Weights of a small GPT-style language model, trained from scratch on English Wikipedia.
Architecture: RMSNorm before each block, rotary positions, no biases in attention or MLP, untied embeddings.
Each number is 500 + 40 x the weight over its row's rms, rounded and kept within 0 to 999. Layers, rows and columns count from 0. Numbers have three digits each. The size before them is the row's rms in percent of the matrix's.

# layer 2 MLP up, 512x128, rms 0.177, rows 422-458, columns 0-127
104:452530515538491537509555567516492558507546500533443510452474533490576506555480460503490510463538578466490470468523512526469477411509504525485524567539563445546428559508476457463519508520493471483448512581451469568477512493476454538481601505532519475480476491494433487520520480467477535505565510510516399477543528518533500467456468440457491441511542481497422500480462569506465553612449
089:478502421500501488459462521421492461461437507450538468493503433547502462508486535464528469427546449468568468471469517475492473437482430533533489505477491484495463505473483470531474547483576459525535524520480543471486539575467463523533519510624468490512484409473479467464579508478473560535537551529502441537566472521466535498435480466488519523553482585597507542480516571527488459542532
102:467534498519515502513465498503514476456562538526414446440561466554481495481507556462395464447498464538454485538521534454574471484509479490423477500497514505494517577468486470487579455505501485463457567509429524428556497530470532499495478507402493523531538505421493532517577460504557482466504468455416501504474537446459515450511514568538467595508513467516545544502457497519490579528510
097:469525444524530470439500497438602542578482527419484491570444517485466482538529446492450509538509525486533524454444586538543508493455470426502530488436475540489477473464543554512559533476474506491562524487451619489483473461561577448515539507452484469434459485467554514553484549506480514482494517571492530520501498519470504549525499479415547562448545482517505493471499454469521454489463
100:513514463504435466450515474586492485494568469486498467488548545450554519504506497504520444418478591522496508503548551531427434520462499434528523487478444476528515448537486498498466504506482551561522504409592498467480551469489494384531480473481445476503464473458492446428468440523518484514501552485554587461485510464471482548478523515455462527527518473486493453452478544548403495521442
099:511481446483504485517507540475512507599508442478523521498524509510542502497473479425556517401519563493478501508485527505551454544514544443544510456522450403541507445502518609442528575430449533499508482504547492538474516437537491484468494499477506493479577421456532572547479515529403452504456473480488477548436597528520510512523516491573534492470467545495564494491482535472534547490481
102:514503519572483510470592558539466475482538520492548564436570493513501504406392501515448430498473477513557483474527454447544473503508522450514432567529495486543545491516496484583444546574527453513478483502546530529554497499525468510503465541544460494452553562490468488433527571491516463488485405517440472513558517455456498533499503483495525515535498499412554470463554497514497454455518
103:511448535546517502492469489447514434552536567474552531583402514514533483543415544543551478498498528476581585544549573502525491544496500574508463455559508554538447534501525521588513459477514513542522554449533431526514512462493481493516494461510476463513505458480519603466547498582475544546497497503499512508444521502568532460481504505514541489424556479511540520470461472476452467472466
089:492490523498440452486483511561536415455505479521427447495520572423471490419514547478535452515508439479521560457543480572498519473513420507528456558527548428465526489512465522492436470493474527409503473465436524487488561447485502442525474530489477492488542465457477488552447521544571473520494542492553471475470516481478515489563487531487569525552554533481479482524456464501453539627512
097:473550537499539537541529420555535569523568491538518521473475474452565447512512543519511398470546462540534510442479423487512512439404531499505507462462459502447511510568502511582489572465586492453518533499525526500525489549530464463555467549530541457483492508510559493494453443471536531522494546532490456431544571527539503557530545487524530554504486550459505487516508456579501460496551
098:438517479424599491497434468529609550476569524498428496550490553548467466581532549482511480511476535457591535454549514533521466492483467549488429577496517525496425493505487485480567511489517512497494503470505427518473545429420527543513439455487502490525507527508482498510517507442494475448509492567440462506519429523479449486488499484509468511435485480430439525471509509449460452548528
112:444510524487498469542518503482510496538532437579516440361494479479487470451471443516503484476493487496559519457563426539516597529573504461567454468554476546530478505549480486519489554537461531523543478512509542493482509556530492443482518552485491498557496513592548582456464499475530470484531539513545485508504477490460449464521513508408536558494495427483448551499558488507523424456460
090:533521504481478579452531512457521613542497521406489509495470488471519503508498531554437530518542515496555532483507460475502511530420516494522467437556521510491597524532504530563483499512468455486493455498539508494558485496471581449474476523517530435441484495501557582507488513528444434513514511431393501505550550545507515529500456494523550570587451486472442468468506477530562578510501
102:487541517523478482514531513524483487453529475481415526568541520524480568565427547529486539482524452538458477433471475504557429461494435465507490516527483460445489480482524521417531549451467474472488427485457452485465523491506565514499505553492453477550541445545479457404504474464544451499565523475539429535546470491482486409508481444491565447580466497528543438532520493549554528489446
093:484461478524479510484501523567510465477476470483512575408509505488546540446455467452479491525527460502475480476494437531527432496436485520544478501554524425527430544554493464453526514522528532504472485508500596525491551554493492353470522464463518565518568492450469475524526502524529461489519509515462482532507553542582574493488481483502502541533560501388530492532448525436562533479450
097:522476513520502491507524469550476502452524541520516520445483497505451474473482499448587530495502454509486516587496562492438564474529469477519519538463436448497497493523520559476513533607467471509466512447478415534484442513533502497471479470555485489408558506491545482526538503456476507512513449534526495485508482556560526476444422531498538561458496542553591377523490465499469503616454
102:501455464506576430467531424486560450481480514509553504474506515487417515472533418466518496550460484434562500494525489554528460492497518525423444565532500581412451536515491523491529497531513441491468575534472489497454414459510516542501506483475452522576539537487537461499515488477525502509463481536566465538487411557466516536472462511488491610524534493501482442496442482546440543502539
104:514583448473419510436546498500513488508489431516534476464532527459513491376572447563513491521497462553503556493470454560481486481503493471522494490460473542500511493592497492452434451522480500530495471579501481447443550458507505547505523554545504457415507546469484495487514550507455476522506536510543582444490464496427528415523461493470485486531510533519469450421423476525444516473454
092:554554553423484451490516502504471528465548446515491496514498553514500451441482450525515518561436487458522474490528478499448454511466471532500510469465454515485550479533473516481458506449501515493528470520557442576543508519526474526563458540489499523517544523513386602489456462423484480525516562563523503545492474486521530470597480431589417465444458526484597545537513497474482490449502
105:565530479454543507476502478533505472537519516433485448541439481422541519547510516511501435494501422522455501486451528508508490496461483505465523517495517457414472528521537463533517542487446496404544489484536545463514441551557587555457475538498554456517465501507511499512511461551403463453539461518544395461532484463472520530438481567463480455416538450519504490517502457506506561573445
090:448494563444525441531431578544519546602502547469512538540503535557514487545496537538506472468480500467439458574553524417505492461501501516454515508512521540520490470496582444470455477455502502396503556431532437448552441549492509496495470558452437502482470513481500509528510469530542536491549540527542467499501522491471546482501472473529483527469465528471445539473517461515590517400449
115:514533507561499565564495521520484506539566473504469523539405530475542502547470441478481521510528548487512453523546474503487508480544384543411505486525475499531511509569488569500614486496524559444486445509505471524574539489497563598534584508470480563485532491587513449495509516466458488506545496510496466527430527456521491462509495515495415503490505466478569467503528473449445458520514
098:445398481557540483468544514578516519528550533546503488472513521467623543404478464429502481497412508476487479465543491492490481489471475502447498454532501521453528439467517486500477473508455406461524534542508501541513488567471528484523478526501430439417452506538489479474528496498487502507458488531470499423468521525570471464467500514434459508522464549442453548433482486484426434516456
102:503562453503467487533412509551490472511479423441514450496484441460523456460484487410498462490490396492515536477485558499443494513485481470504458496499457488536469531500439453539452590422538500537453459459437541462476492445469452533497613490540437509486482466490491527476524530498471504499526512423502494480438533503448562516499485479478441425488489466521467495491543540517589467555430
094:554462503461560503503490481520406497540436498551541509504501438432543395472541500515496412515459522503508576489469500462477548437568445497577506500482440495433539581447473488477512473474557516450504491482478500515479507481574551431538470553569535447445516508546466435433485538509541514494463478480560486501484454523501513558522469525504565506532574479479503483490523447428474496492481
100:490448420489479500544537557471479458491540518516561509492515420464546554546422442477551502430519513456493530518518491481507535458519521528557515473512495456534554495588500549458487529516445485475494512518554490392530444540435499573506514439485519460446488528468484523496548507458505433548512472449533521540526449477531427431535476535509563520518507546531536517494425609548467462476515
093:551480511444482546556450452507463524474494498547440447416503556570473490577519443500486522454464493461490492515473482503498502491475406461449514547444540492513560516494527464490424498478509468477501510555482527561498519500555586518493501458534477519430471553442503551502476503547523542505555498541563460479444559521531479413432543564440545534442480506442539555452477515529569520463524
105:495512483546509461533473614536557575531459614493512440489540540525465516511471472434523495480499497517481485545453473591524528504464503542544527493598462601522467479544554554513552435517458466524507466473518480524514432515477533448556435444490558541479485480435528486509489520524541484446441500495522489526461567493528502508504568471470552457464481482501529546521434511520508457509569
105:461580522486536433475497462520549499492507525530571518477464516468508496451489546575480517534571486559450435412512456460525490479477562453508532510490513564504414438418510494516551518548575537520508508463488509495491455439495572501480487507509538513524453400459490481477461519486581461484508445482487519495482567437501501569483458465499489520533497477509490493496567380467466479573461
096:517487410477544534519472536482542611569486508530489527451549504521523494547526452483436487540447510502499479480519494524502443530483472527455543435423565420493498525456497570439486523484486558510572484533541498430536473464501564463540409495487545514508525503453527503487424503454494522456495471454597462537532426473449513454444506567547478486551526583505505493481489534532491517507468
093:496527514496510485519500502592436493480455382592407480488470589511466460478501536469506489413500534492512525510462510546504513491540559472533447478476553525533450477534492515535564550500474490507539498555474504457531530529455489594499479505551538503483504540485565494447533523462511510524529521516471503394468546491539497495539525442425480490452527493521411511522521440562511435534425
086:390540555502501554547545455612516454454497537498492601522540522479529463477519508528462464540579424508494471423434501485495471495535512540533458549555513498492472437436453491527526451483560545508409468519454492447436534466458529482481511527544515512586465448517543483517477541468562473527540503504453512497551527522465505528478505547491548478514492438568504448503476457541479477510514
099:508530506556525468457494476533515528444432497546484616541438608507546504466511555542509438542548544553521455420498577531472529516493514523484535581527537550529525503430511481472550442522534505535438494494523516537488576485556456487497545555478486475540537490538578404502488517468469480493478435478455547550511490504470429523492502515487518444460468499519502457564538431514480509475511
104:499508564497534501502484527449461453425492481468514538557563463557505458489508550443508475525517497457545499441494419492395551463511528561486493519500509433555484574520520484508598456537493540474502520586495519496514529523470488526591486462512597525526499509478534432493480436415538546469514474543437528513561463465465549491455486588514543543437509532511503543529490537490462497471497
111:471553513540527508454530467516497508609496479470530473437471497478538499498506480475532485545518472465463538515513525486537496540490458466558412472486491464527530454463524427459462444468504480530511589541399516486516502519473568423555471507507444454425522552476490470557497480555543570456466455503458507360546513481508541528465505452457481515445480519453428492523442484504529441494490
093:480557464535505496524505522581472501486488486465453506517500511523490478468459517424499494449555523604519489485488462453506490544461528418490579506503458502437538506473467502424557519569513409440494466507495450511500431507496516419532521481501510515502565426488624506440545424499464465457468462528529514441509569490470443508509447509454445492473479451501450546526524541516472431480521
102:461507457452468464505496595568505459533522514486477457495476463474476575499561556502527435540537525520481520486512537494539488465507493472437540474461480528529510491512450461499533499537461481554428525518564543499466500470500468488468488568521419529502582510525474506517567536480562469513500448511491459506484525506469387558541487559456497433616496451455438437496492605468446528517503
# layer 2 MLP down (transposed), 512x128, rms 0.158, rows 422-457, columns 0-127
101:575487452530542442477408539471470453471442477506443408559489517542445534496554533435519533545481517577512629509510512481523506478429521508528505500448440483498562501541497562523489502457465534443470504390501502481516499490523498469569472490506503545521457532552480495563487539477446558486476523509518481468491467555526594453483542479559516543571450524519464517522505520477469473509482
090:484560503568511506507444471513463535451411464453522481536498473546547533506527566479474443516536440508490424555454482468481460547485487478462527452407453516486413504482456510519429478514564504523510491439542509504513489503452455516555453513622533527478509429504558545507433541449481513512504501527522470518491473502533449444419486458509500504517530500533513595514498479530463412551450
100:459485447495479505491501569531467515487487559443516504472443519465429482434467514433525528531519547506546568518484467458497446461471539518529537498523534481446523543583446522497554499426537546489514536491519510471476504431472514601473477439497474402494507567475419512507564413523568416517458492491479545516484542476453464487521446446574519491461481506521542493528503543494480577536466
096:506559489505543555551507445425557499531542476468549448406542493454554444538446412470535566524450484516505491522519619504513532502500504532483511445487484494561486545494515566537562480421464530546476472452497540524530492477552523505481523551491468504459457465504535501395428468545503476464510477473487536435537578531539489472473515544528492525392508480496540466471493510501502473536523
097:559460505493525576576491486452561538506519462482507476511467482514543457502480457542528569532541505433512532535484506544513510479537558549512478506507484472500452564490465551484517489504499424472526467549465475554502520556533572628459514528501488473509577507580456455558517549553436502449561439563469487553477501497451482549459522508580483508538516412473488490487574527461532500507557
103:496544509479418535480496497478520519531531589478447496492470463503551499544384514438566469442475540521488495528526485546488523516510427461512493500521469459523507491510585522522548502496426463550518432457573534536484518513485487503459518490429559517404533468467567559535495514514506481533460523482479474521505579507513414451507554455480575540490467529466462524511451527506448470604455
099:473440502477470521493501455456452467475574508450536534503567544493553495504454500514514441543467519464560543474541515437544518511444532538478441507548549497498504458506445420494484480479502491593514450508532474541582487542538495512569513523531447517430566493472509478469567562457590485506452471527479498455456530496486433444484539555528512523472519491480473498550582487592448453468431
100:547535474490470457529531467544517533505532519452537541504491518548519495464473490477494520487562506503512576545522539492494482596473483530472475499583530524522504565508495461489477549483501516482536585447481525442459571397457503481509528533432457457543514407459508533586522504574483505527540549545548452468584613449530541510490475514521463524460586503522527505525464465556517522530464
093:531439513462506479500430477595494466486524490503528492491487565466438548495467535535514474562493484533486502467485478472495477480479549532558493520531443469470429534500515521539489530545542507498472466476451518551490519475465434417421560508496497591461484452475433491567496521457590524491541411556545527545491447549572514535478569438490583504534533485470449498557486471503518584490473
105:496504492536555461456466494486582567597554536504478568597512446477442523503407568489537462515471539488522549502477456529527542505486490494434429507508460527547462520540554495513490514477506501563529503436512528504568516430467487465585463490585526491502475481446471476529525538532587531537530520501574591497571529482462537484534479488531550493512491476532485556524467527546491453500492
100:482469572480479505549526448537531471508541496512598501510448497487488560515511547545511471514505446474425434549453441504536527523564533474534544479468550481398536504524468469516480450501522495503466440548515476501583463568556463472516509527529531506487565483520477493567387474516582530560529489447492537508499421478516544495520563488579515481503472509442525443542564551497545528498491
104:553464429442492429505505500473479440411503493572539465487529435471481410547561495541424537479521525472516498517482450485502550475609499520471515459513522494562493486513515513510490486495496505503467469490464494448519529504560499441465471501510499523519498531589512533456495489438491461492497438576510538468516430424474544432491538480413441469535544481604487573470512494559552473507489
095:533496512514519526465529499566544638545467512471516502418500580494490515507472512506430513521464541472474567546437475432530487444497462496515492496531476485411492469534494506469475473535445479476591524499521525491420500502489534500481463532563563465501436534510484487545547493487470446428561529488473513562488520539523448503493508482556504538583475467500418468456541457446523545525590
098:510486538533448507488507482613494450520504515523565510547489546521497454452463538522500509573443458463479440493504524462499463483476456523532522491523449512485454452498476506461615467489485481532428463542521514498498464495512484565544498433505491473508455487561466497475502438487516436558565441536492487537581441385486484556505479475534476470471452509438455558568483428546523463554453
099:522500510564444450521497444563497484588548489509503513504529510467489498482461522535514523525548426394496508557525527497467431503469475524465453461520445519490511469558489534490522428486500457419506544458537498538483543547498357524481562429534528457479495459518444461421490473558535504470554556550555496521490522493549529468554547579467550546564493466503524494485484504514511470494545
093:442460520491487521523565468533476494447459532454523522511485548486502473456464483500515560560505389574438527545492507564515522457557459451468540476451494565535506520529497531480500408478506499543481445449469484518510415444529449475469508531499432498447515588499566479489547487514490466468543459567464468522547493487459523533414477503509415577451566522485530464554526519485547490541473
101:433487477473497486534468538495517456511520442456441531475495500459482522475477471511485446511516563489511511525537577519562459555511476510566424479504476570550557554496516458524523525544463486551498508483457585480459572501544515454467556476561420549483522449506488451466525498493486489524461498511498524471527454499599509547486621453491512346510499483514524459521530498527503444472549
099:561481471528431445475515501619443532465506492483510518495473493433450528572472468533472468490474457547487534497514549464539522540520509448463490504462509452488559518506427447568539553541487557457491610453487522518558476480521481459512468508451465558495510567546523562546508493479475419530548454553444521506493494532501486536452437508489403518428497451455536568461481506511488506455488
095:546525505499500570483526495538497499509484425494452465536473526548596490475453470564514536520455478519511503459447588516483476488514487516534551487499534459465501521522553527553493510536448475487483426503557527483494479490450388488546472490511466587516486460496419485553485534490482572591485496526551479531429501526515465550535425521541481459451544464600557516545499499459557471577482
103:528529545557546513540498472574583504502507511520512522520421515458483462528532474534508539522461567534517500408418479553507499454509415501523440418490494495501515538503455474485443538518511500569485523501480505483495475358504457452518475480470453491486561483464551461566426455467508453500448546499461549501542433492540545461492495495454552524567482520542560547524537513487508518489575
092:508485503511508518510491576462478481529492500586526549575491559455522505438478512512471456461553504538520540510540507534507413413520493428549567582466555488458522513468483500445513605490446456490495505586513496477530511422508502438487417487547450517490487521484496478525545511489473455470573527456496474513508461495527482457533442499559538477562487608516436515557533498536459546490525
108:461473510550496515428472490519496547466542484471435547532473543441572550469520529457486488501532464552554427469534491530440480501583463557520515489541599487478543421493561439454487461491508490581497568494494478472503461537463485564465556555540496500433488460468530587472488518531556510515515473408498454459490478502524516481484542536439515527521521495518498427430580495469519542512544
108:369520469552463480483524495489554508545492454583537505512508538494555544384424496462496505494439484470464474512519483504478540517521508537494474528474461492431485503465518495573491463531462490485552521416542450524430545536519524525504494500543441437501478514536497478531496444451503494524485538387456522468491488465533463519461474544555416507534447506480437466454451481487542496556418
097:489463510489443517526442581494522589415555480551463481456504497473537513489542491468442503457506471477507452442507554462501478451518531462497465521479460509517490516491508517556514521496470413486564508551440470511517544417564455497412470446475411483454387536544483476503495481492528511468497428548537512552508560530511446526459490528469597478430496472463513434453519477497507519539508
100:533548497500469467479441476513442444486481511490528496490566555547550499497521477482474505548572481504497517537524545486465544414534499483438504458609413424499491573529529553462544494510505417519453489453513558581531495451506551504500509464535564495453525512478535495420534469517475504453522454551468517479459488508557602523499557567518496482564511549508487599497454485487487530506531
095:516432475425508517548491577493528523539506529458522509565447504531457515521457504473548502515555532509488525496473446520478520420476470557496513546513502464462500537515458548464438492492557492503533504481458456446550452561427580552489511478398474487490494514562467510553465513425468403442534589399492508481509493573491483439553482481460549544507476503446519467503451540515480478477542
093:555511405519467503560521513571491449491484547472518567522555494443487507547515507495437455484557501464531472477458560506528589516572497473515539516522497484464503457464594502533475522452521521542575525520553461505520498426501461503527525559504522473498495464512533450515497451516396508523473483475513517478480463467556605526508528545527567444489442509404513532498458513561510481400509
095:513450421461532512507547522539502531494459561549508488517537510567447488464531454509471457446481509497459455439490524439532495521526449480458478450408491532456499566504515511511518477494535536535385563489436508568504515513563523501440508533468604493515515487511458452564486436480462422523464497462432549500515574522523473523506493516491529445469455527544569565491555469453536471557493
111:443481600454536436484508584459455468531501531502443434462565538502500439498490538494465471518488540472454507510454520542487489474497564544551509452516485490486529539530484452507535507489494513483513553481475541570488463508529531536484499481455465440575430447460466562466438506528401510527420518474487496405486543436556517448432546543425521551534555487491502473496504499563460501518460
097:446568455505541513433483503584490496561472444501535498497479469494499454519460451527425558567459556521435490495515478604526494559496481486512570475518421497467483511459467444477523551465465497487511510490525501447497586508468573504532468550458505492541539518466487464557445505558539534485478505425461504543562462511491518550432414512507496500459486488512487450502561553611516489467468
095:482550473532522426525615537596479493507459465478468453502474606462463535537453526511510456448506470550436477559444517555575438573566556472520483493466484537502528507521488540491593552525551482533520494527524506484525491494444546511534494546503528472466486492477498468453498488487518540541496529494462533378525520559521443523554475522466484522450491540459453507536474505555477448465466
088:482475513493441563500577469536458484513562542567483612534542471513457548516435474490538438547512518492523532518467479406540449526477534602511471470533425466514520496469558556502525432480510562458453526515483455470459488466522504496486528595534487484493548533503447447478452522500468468434465564478545490466549502463516515526488440428417517498481544495478502495492452505587505490515508
095:497503474473557500470539532415507532505464520408529547451507527553473555573552479479545532511532541526493498479485571541568445529468558438477442440430561517515521519568504475494520564505473551519481512456509505481518477483561604428481498465519431503544516539495508477495447514493526427491550485569475526480494487442463440563506538546464520475435481469465525476546534468487544413461501
107:527441445422532526506475527496493506456541515456523484498483454507457535408487552524555452444460473555523473511483467497502542490537518528526461470502566438515459523477506529519554451519461538511562522476603440442525527533447484496487468475512475542505484470536511426534436489441515525494463493563421577478562448486563492560517466566510503418525517476575476533565552516462563517546500
108:486489530451557536449535485523456461534507483485442544481467548556489440501503487430470475492450516516557484635498455514470493518576497520471405536548538463465494520420528486517529474519489481442521515523452525491509553582510470494490537488490543468537435517520500506541498444540446519496443526525538524557461476418601509567551383543512493474479518525487480442469516444501507511472516
094:442535478508492537480473496508464558517511555431466540482517533450505459477512548436507452555460420527553446512604523552445498521553464470501479478516519535451509549538472534547485554476484494458490546518480519559467547485499513486465449493410504514464442526470449438505494543500526483523518527434426412483472440433519480534494513483525582525579560500532452503462515504479479618481510
# layer 2 MLP gate, 512x128, rms 0.18, rows 423-458, columns 0-127
087:484457509511469568535497523488515525484529459533396498529560519446576506488520466545443529478519539465444503457534498551438514491488542520407549494553564473447516473486551540546498505486412519447544443495541500566484458421508493477474516549376538471467430539490548488566447535503522472459453460453529487498443500456500485537529476514514490522486469517413518470540529505496553564484475
099:500513511429449480545582562462526499519439537475503493521444499541526511558493443464540530594458518420530518529490482540423487478474481484517505486465486463462456414544521488531439484497500459546512494504523467543407512495468458538520489461573502512492487492577483504470477481525553490556468525505579490484526546483576508560544578485501505397397510522417453470501496529475519464510532
092:450519509580496501527569516455477525515533520540499469451502404425474475564498410484547469532500525508504533410470470469553586498539465451507482465455524413518506506568473555391529490460485483520451482477502538393508516481501460519508461467484492471478538513586440504490565457523497523516519535481559482498515532553477486493496482507570493547510520528472467568467531506542429436521478
100:480458428541498428473471484460519427521511479475518504566472465465493520574558511448475585458478523538473492439427503493458519560498476463478506489527518454477436539543500421468489524499493495576461481439543485561514469445514499552522466448485495484403452464489457543534511496536499501528453502486502469466590496513522541395500450482508581454534501484425461465507519419482470519527435
093:435537510500528516541523470563478495482496503501524490516472532479522457486455401426481506438516564487530560514491580534553502498492488422510529511501497492483513455538492430431495534496545558483425529478612499541493439528508555556491485508494481507489516484438421556577530521464502547563577466501562458464437440472570510549513492488536499461431462519473501465524474566481434501503548
101:513432432509493498552495538555493491514469480546561529464588554494477453483388505524487465519481494487527436458503440483544559498436545454519526563453500527506527523521524491578466517552483520470446534548509519527504444538558510517556497494526434486501534541496431440502525618471505483463479478510434450577537545458462552462456513511509564482471515485567528481547537498522429496447500
105:443514536446541470511509570513545491489539508492545537558473475451557463496416539519553484478517549459508576530499499545509501502466517541525492472607521540462452525550490509568453558468553502527470541467462465542529556472546527463459468495473443483581500480470509541534533488547531476567488605550532532525516551514555577561462518549526553503448572508497502494515487497496446534434438
091:511463468452510470460487533490462478467529497544479541451505490427472494514431461507548502526535522507457578464517519546503449499559529609513475515516504492490488526505489579512439461529531544560477484539489439547438479529495474436486552480496545466432522513505520508545572574495537429505533500456522486505399404467502467548516436460513485490548594447548524472556590488519454514495503
101:473533511588518488542458542509515525440518409446482476547567457492492536454498528476493533493475576534512555543509463592464469527478569533522570620502487527534571530539509450484519480532494531495442493451476480492502527515500455494557490502562476503454483495521409483513521564475515465508564524563591499525550423524533510478521496485581520480491472472466489506511436497486490542405476
101:411491589429464499463494486544516487498499476527442475487527555506444483555582571508436473501486488447454461567533463492457507505525514467538515429519497429424509484444545474534549508555479511462480555442482476580462481454450539513568508481481542450488479492420576452588494549485488471456490482501514490513476504462490497519511511477556488454474536543413511479510448468525548568524455
101:492474566502465435563526507450501546495515520536520478524514525496546522557491544496503389499572543498532436482563434551521524507527461501524543528486540530497528483549532531491547534437509495518506535548499452513518512519583480489434524485461490475602518545500548535454485560496533453519454494508594509508514559396437495465535542488471563554470479549531566476484433541443478532565514
097:463504497543547477541459492527470462445525500627516493609562551537489489504500476437540465439470479478494477529524531511515445450580533504428498555445530485530444483482484511409502516469546541542481510518470477484466533510495476557531505481519505504570517529524467446460496480541538542483471450558559492482454442442511451480536541496435478432407535516498543494542461516449452451519433
101:542471520468523460491482493463557539555457535503558476457472424427546462485536546472519466506528520505489578557541505468518598515524563504496530486471475560554536521500455482610430453518495566497525564518507513512527503493536488516509561458516575522506451514418516512583496554514485533526419530503493571462454569501529525549466535566464521567440516494507485485437551476470503487502546
095:502488545576477428511527480553548549548513487520614585500489569509473468486504492529570540442563453487554454457515502549452474463531529520553477440468508488553468439471557484472496484497510512410516549503493492479446501570515464541467526479579502485409533484479494554541423507523510527480525478480480498510522503414446439524479467512535513481440526529493508515510414565507490568475528
098:476524421491473519483450503427524483569487524487519469544496513508517502516552515553439496531497457524524459459477454519506451503510577526486470483558582536509506556518438490528554538418527506475516489563500567439494525432521491517523528539470489465575460459481457494464466474550502535445506548489502460510471499460459472535530585498521434476484529464411416601460470497567519487403542
101:497490552509497483495514471559427538455472458468551536486468613535496508443498493489506484525478471470568450522386527556488555541500509518546524561547500485471492526515497509509501551545578516442502542474499544500507470482530557492509501476476460512566473433502548453540473467510469523575497455519527500538497432518511439440515441518456542611443564519518394510469444440478500476477474
098:428466456564439481521472487400459483500525429464459494517547534474521525462563500495474476470552456458547497464528512512479503449499503535571553563458525578557490532559566470444449447491514513510486512500498563536505517564497480567484551520534458492477458433421443543513547508512545558449527547481565495498482505497556577466495480560552451454486475478498455457490474530529491589466509
089:479548536424496554505426493519498529522498466526531510547485484527522443431526485492532496470568504537483536425454509519438482496437456531500471473586549464522581552500485507585472526589485466501439453538547546493543563553491474513562486512524502536500600544489477486500478490472444569548510456574516548476470490488509503424599478476575511530456508456524558496542518507492481498475459
101:507501443511500508439519527466542551539474569424441538547501470455444511475541553551487438486502517482450478480555547498481467526481524426485480439491461497521537523526510495541496543537425454481491513535465529401516485591457563502506564502540479479527447612478451498487503473462456463478556472545518439431482503488449482539486431468430483507430488414469524540477507551482457507463480
089:428478547449573464498541553518416542508478450541501506555437511529541540475470493604458499554497531486469478524534587454464475489513450453528551471535458440454457498516559520518450531526519482448485553465497456428477486527492522513482591523518460492496477417483456550472461478550508499559529460441557486483528503477537483509531526500521534508427499548485446513424440441520507443444472
113:504529487499537573479525593600475530474536519507478509485502472460498473563494556443533417509512549516508564485500433494518484442525461453529560542514530469499567505490531556540470500465426557505521475512498515515472483504483549468510499498508506518470505399410522521579553495561564474435501438505557498465479498582529427517498527499512435491454514486549546422534459478541439560494500
101:467449479546546554477569510557558458447548539519461524529430461538552448467458482490457474494483494459595494498567526497480502544482517521494503466537539480494495534502537509507422457472464414437544497467493510539452496513473520435552444485506491380466487517511463443553529528477521442498412565457509489497472536515525447491525517483482478587549499555436465525450449443507502459516445
099:528495499506455533544515472454451488472478522497516532495467499530515441485563417471479521509489459523522524572493498491453416473528420490567532556434521481534439479518506455463565554563464521470490489568497496489429534414529458554496436514536491492469432489493415480531481553478456531522542506565472530446474411497482481555514453510474581522415467441461566459513518504518522481535550
094:527551484457513464496417505552473491460544501484496469449551565434518449452515619575505485555536473576502529513547476488495475458473510445536470462520410463468534553481485578486528485443527521463481513428481481552484513485567557532510469436448494491528498453531512495497490487490541483500484432469486396526484493485569458582517489484489493453550509483498566573527478524514526562552535
103:539521537586516522468511425532510502533470436454510540521507534456466469447561487515440528522521437489543494504494575569448518510567496454450515496439517521484454508454541500548525478543517533528467463546474551605436516436553482452491518505584481540546476462552455519458493496530500573554482480520521542488467532528449527556446531571480529512510473450561524432492561444467548544520480
089:414494506492469484524549488491479460472512518520443584555516471413437531517515486496528517480506422475432456419446549546407475486529490544504510526506567481516488567459470474483513487540515465503515575532488490503494466525464447541499512502517564530553483469441520483456525478500496497514495565586508414433445500524470532441488533545540458507482567490505539554521487622519481491530571
091:534513463562482514517490532554577512508481535458572507532533510482471502475560482446530461500513488524459469565476412490511460577516481496542505582511488487547565457464511504432552448534484521552572497511458520475586407521469540522475451456441521459500427495443537477440554542481532451546516456550481513565507501518431488477488484520489468555505444463521511583493446469427478481500453
103:520475513503469552482509508457484506484492477492432486462516434513550489562496463475494478472449529475520610558496518541477503533521473564540480472493449446479584541524454549439440471442442454465474487497501505447512527548530456511560524485515429465442503579529498559533517480502409576521529602534541490527501477565478513424502517539478494498495484543525494522519448631532537496468496
098:436417464493502452440539483492375499483525545514499473465498571494547507472550553513500514489456501582496455467492457505499539523471575470485451535467453474518455475478503537510425496467500509448481461488495509479491477470502452544450491510532480515443528563461516459551461567547491466495494566488493552457487500570456531478531543502593542497452570499601542492554530504569518487443423
089:461485554487504497548514478532516539519528484514510572478493456466524546454489454445456544503448447565549470495552497493498520567500483510458484528525511550487491562463523551533493458505473591443449550497442564567495461598508556541551473476478432505510539524447489536509501448497573495509436562555475545507436542455506513530492490462500497446545508477431538475590544566510543586509537
088:545487438512460496471496516408492560520448483516477411468464494491474540518521480469527549502435560485512526574561519542549548491481497430491550425467509464506505554530551512487520485468434480475535600459497529549482509542528497494517564423506438457396489553506502497518506430527466511544480524477501486508416491485530452481506481456576466526476568514449537521540447549466481582471514
096:458518423489563539435529438495511464440453445571473570520461454530511554515421536478506397457541501546558539487511539501441591512516471479542558596505474513432462480432446512459502421491550516478514482535516452514491510443470456491502490528535495519590504486517573488481462461489476509504540485488505529536468508507461518448462512489491517494497497606489461518505570461513509522556467
097:397519499455469463527442445518501497630460543547462565509541508490461535514541512457427472436534510560498449442527560559588495507538565452501532555517464535383524510493494516444462464426531491533546444491454476445466471498539506458491499486505476494501518491523499548515495497515436508525475470455522444488449561546510485428520482476501547489482573496515476508560459457490503484469488
108:456490479520494484396478514463482481576536539462496488511524535468568489503522492514566525402517482525479471470402492457550444489486490427460433478502410495580547461539499506434468523490556443528480463519518565490514456435503538438474488535533440513495435514460472504518544530521431480518466443518579493457484483501435524597544527459480498481540511492493484436500443480505526525476441
089:499462502499480545461536485502497513503542471557475468459476500435513490476451506416523482504518517565429521516483473516526512491591481482466475470451524432422495526516542489428552502536584458496398452535564508521515526441529556494549495524504559426465588446564581491480506475488461516546501465429463490479493525460513574503482463528542537499454527505584452490503479521455456503589507
096:467539521577464522567491483515509533514494517499510532509501450496508509471497465490510455588490473491531535541534522501485486526560519477420546502437569489516536505500461566546560480469487568550471497512509524580467500594552510433524474454485513513505558474529465502479571520508592463549493440504461494566449465436514461496511500485439584440615484472538494441506447552489424536512526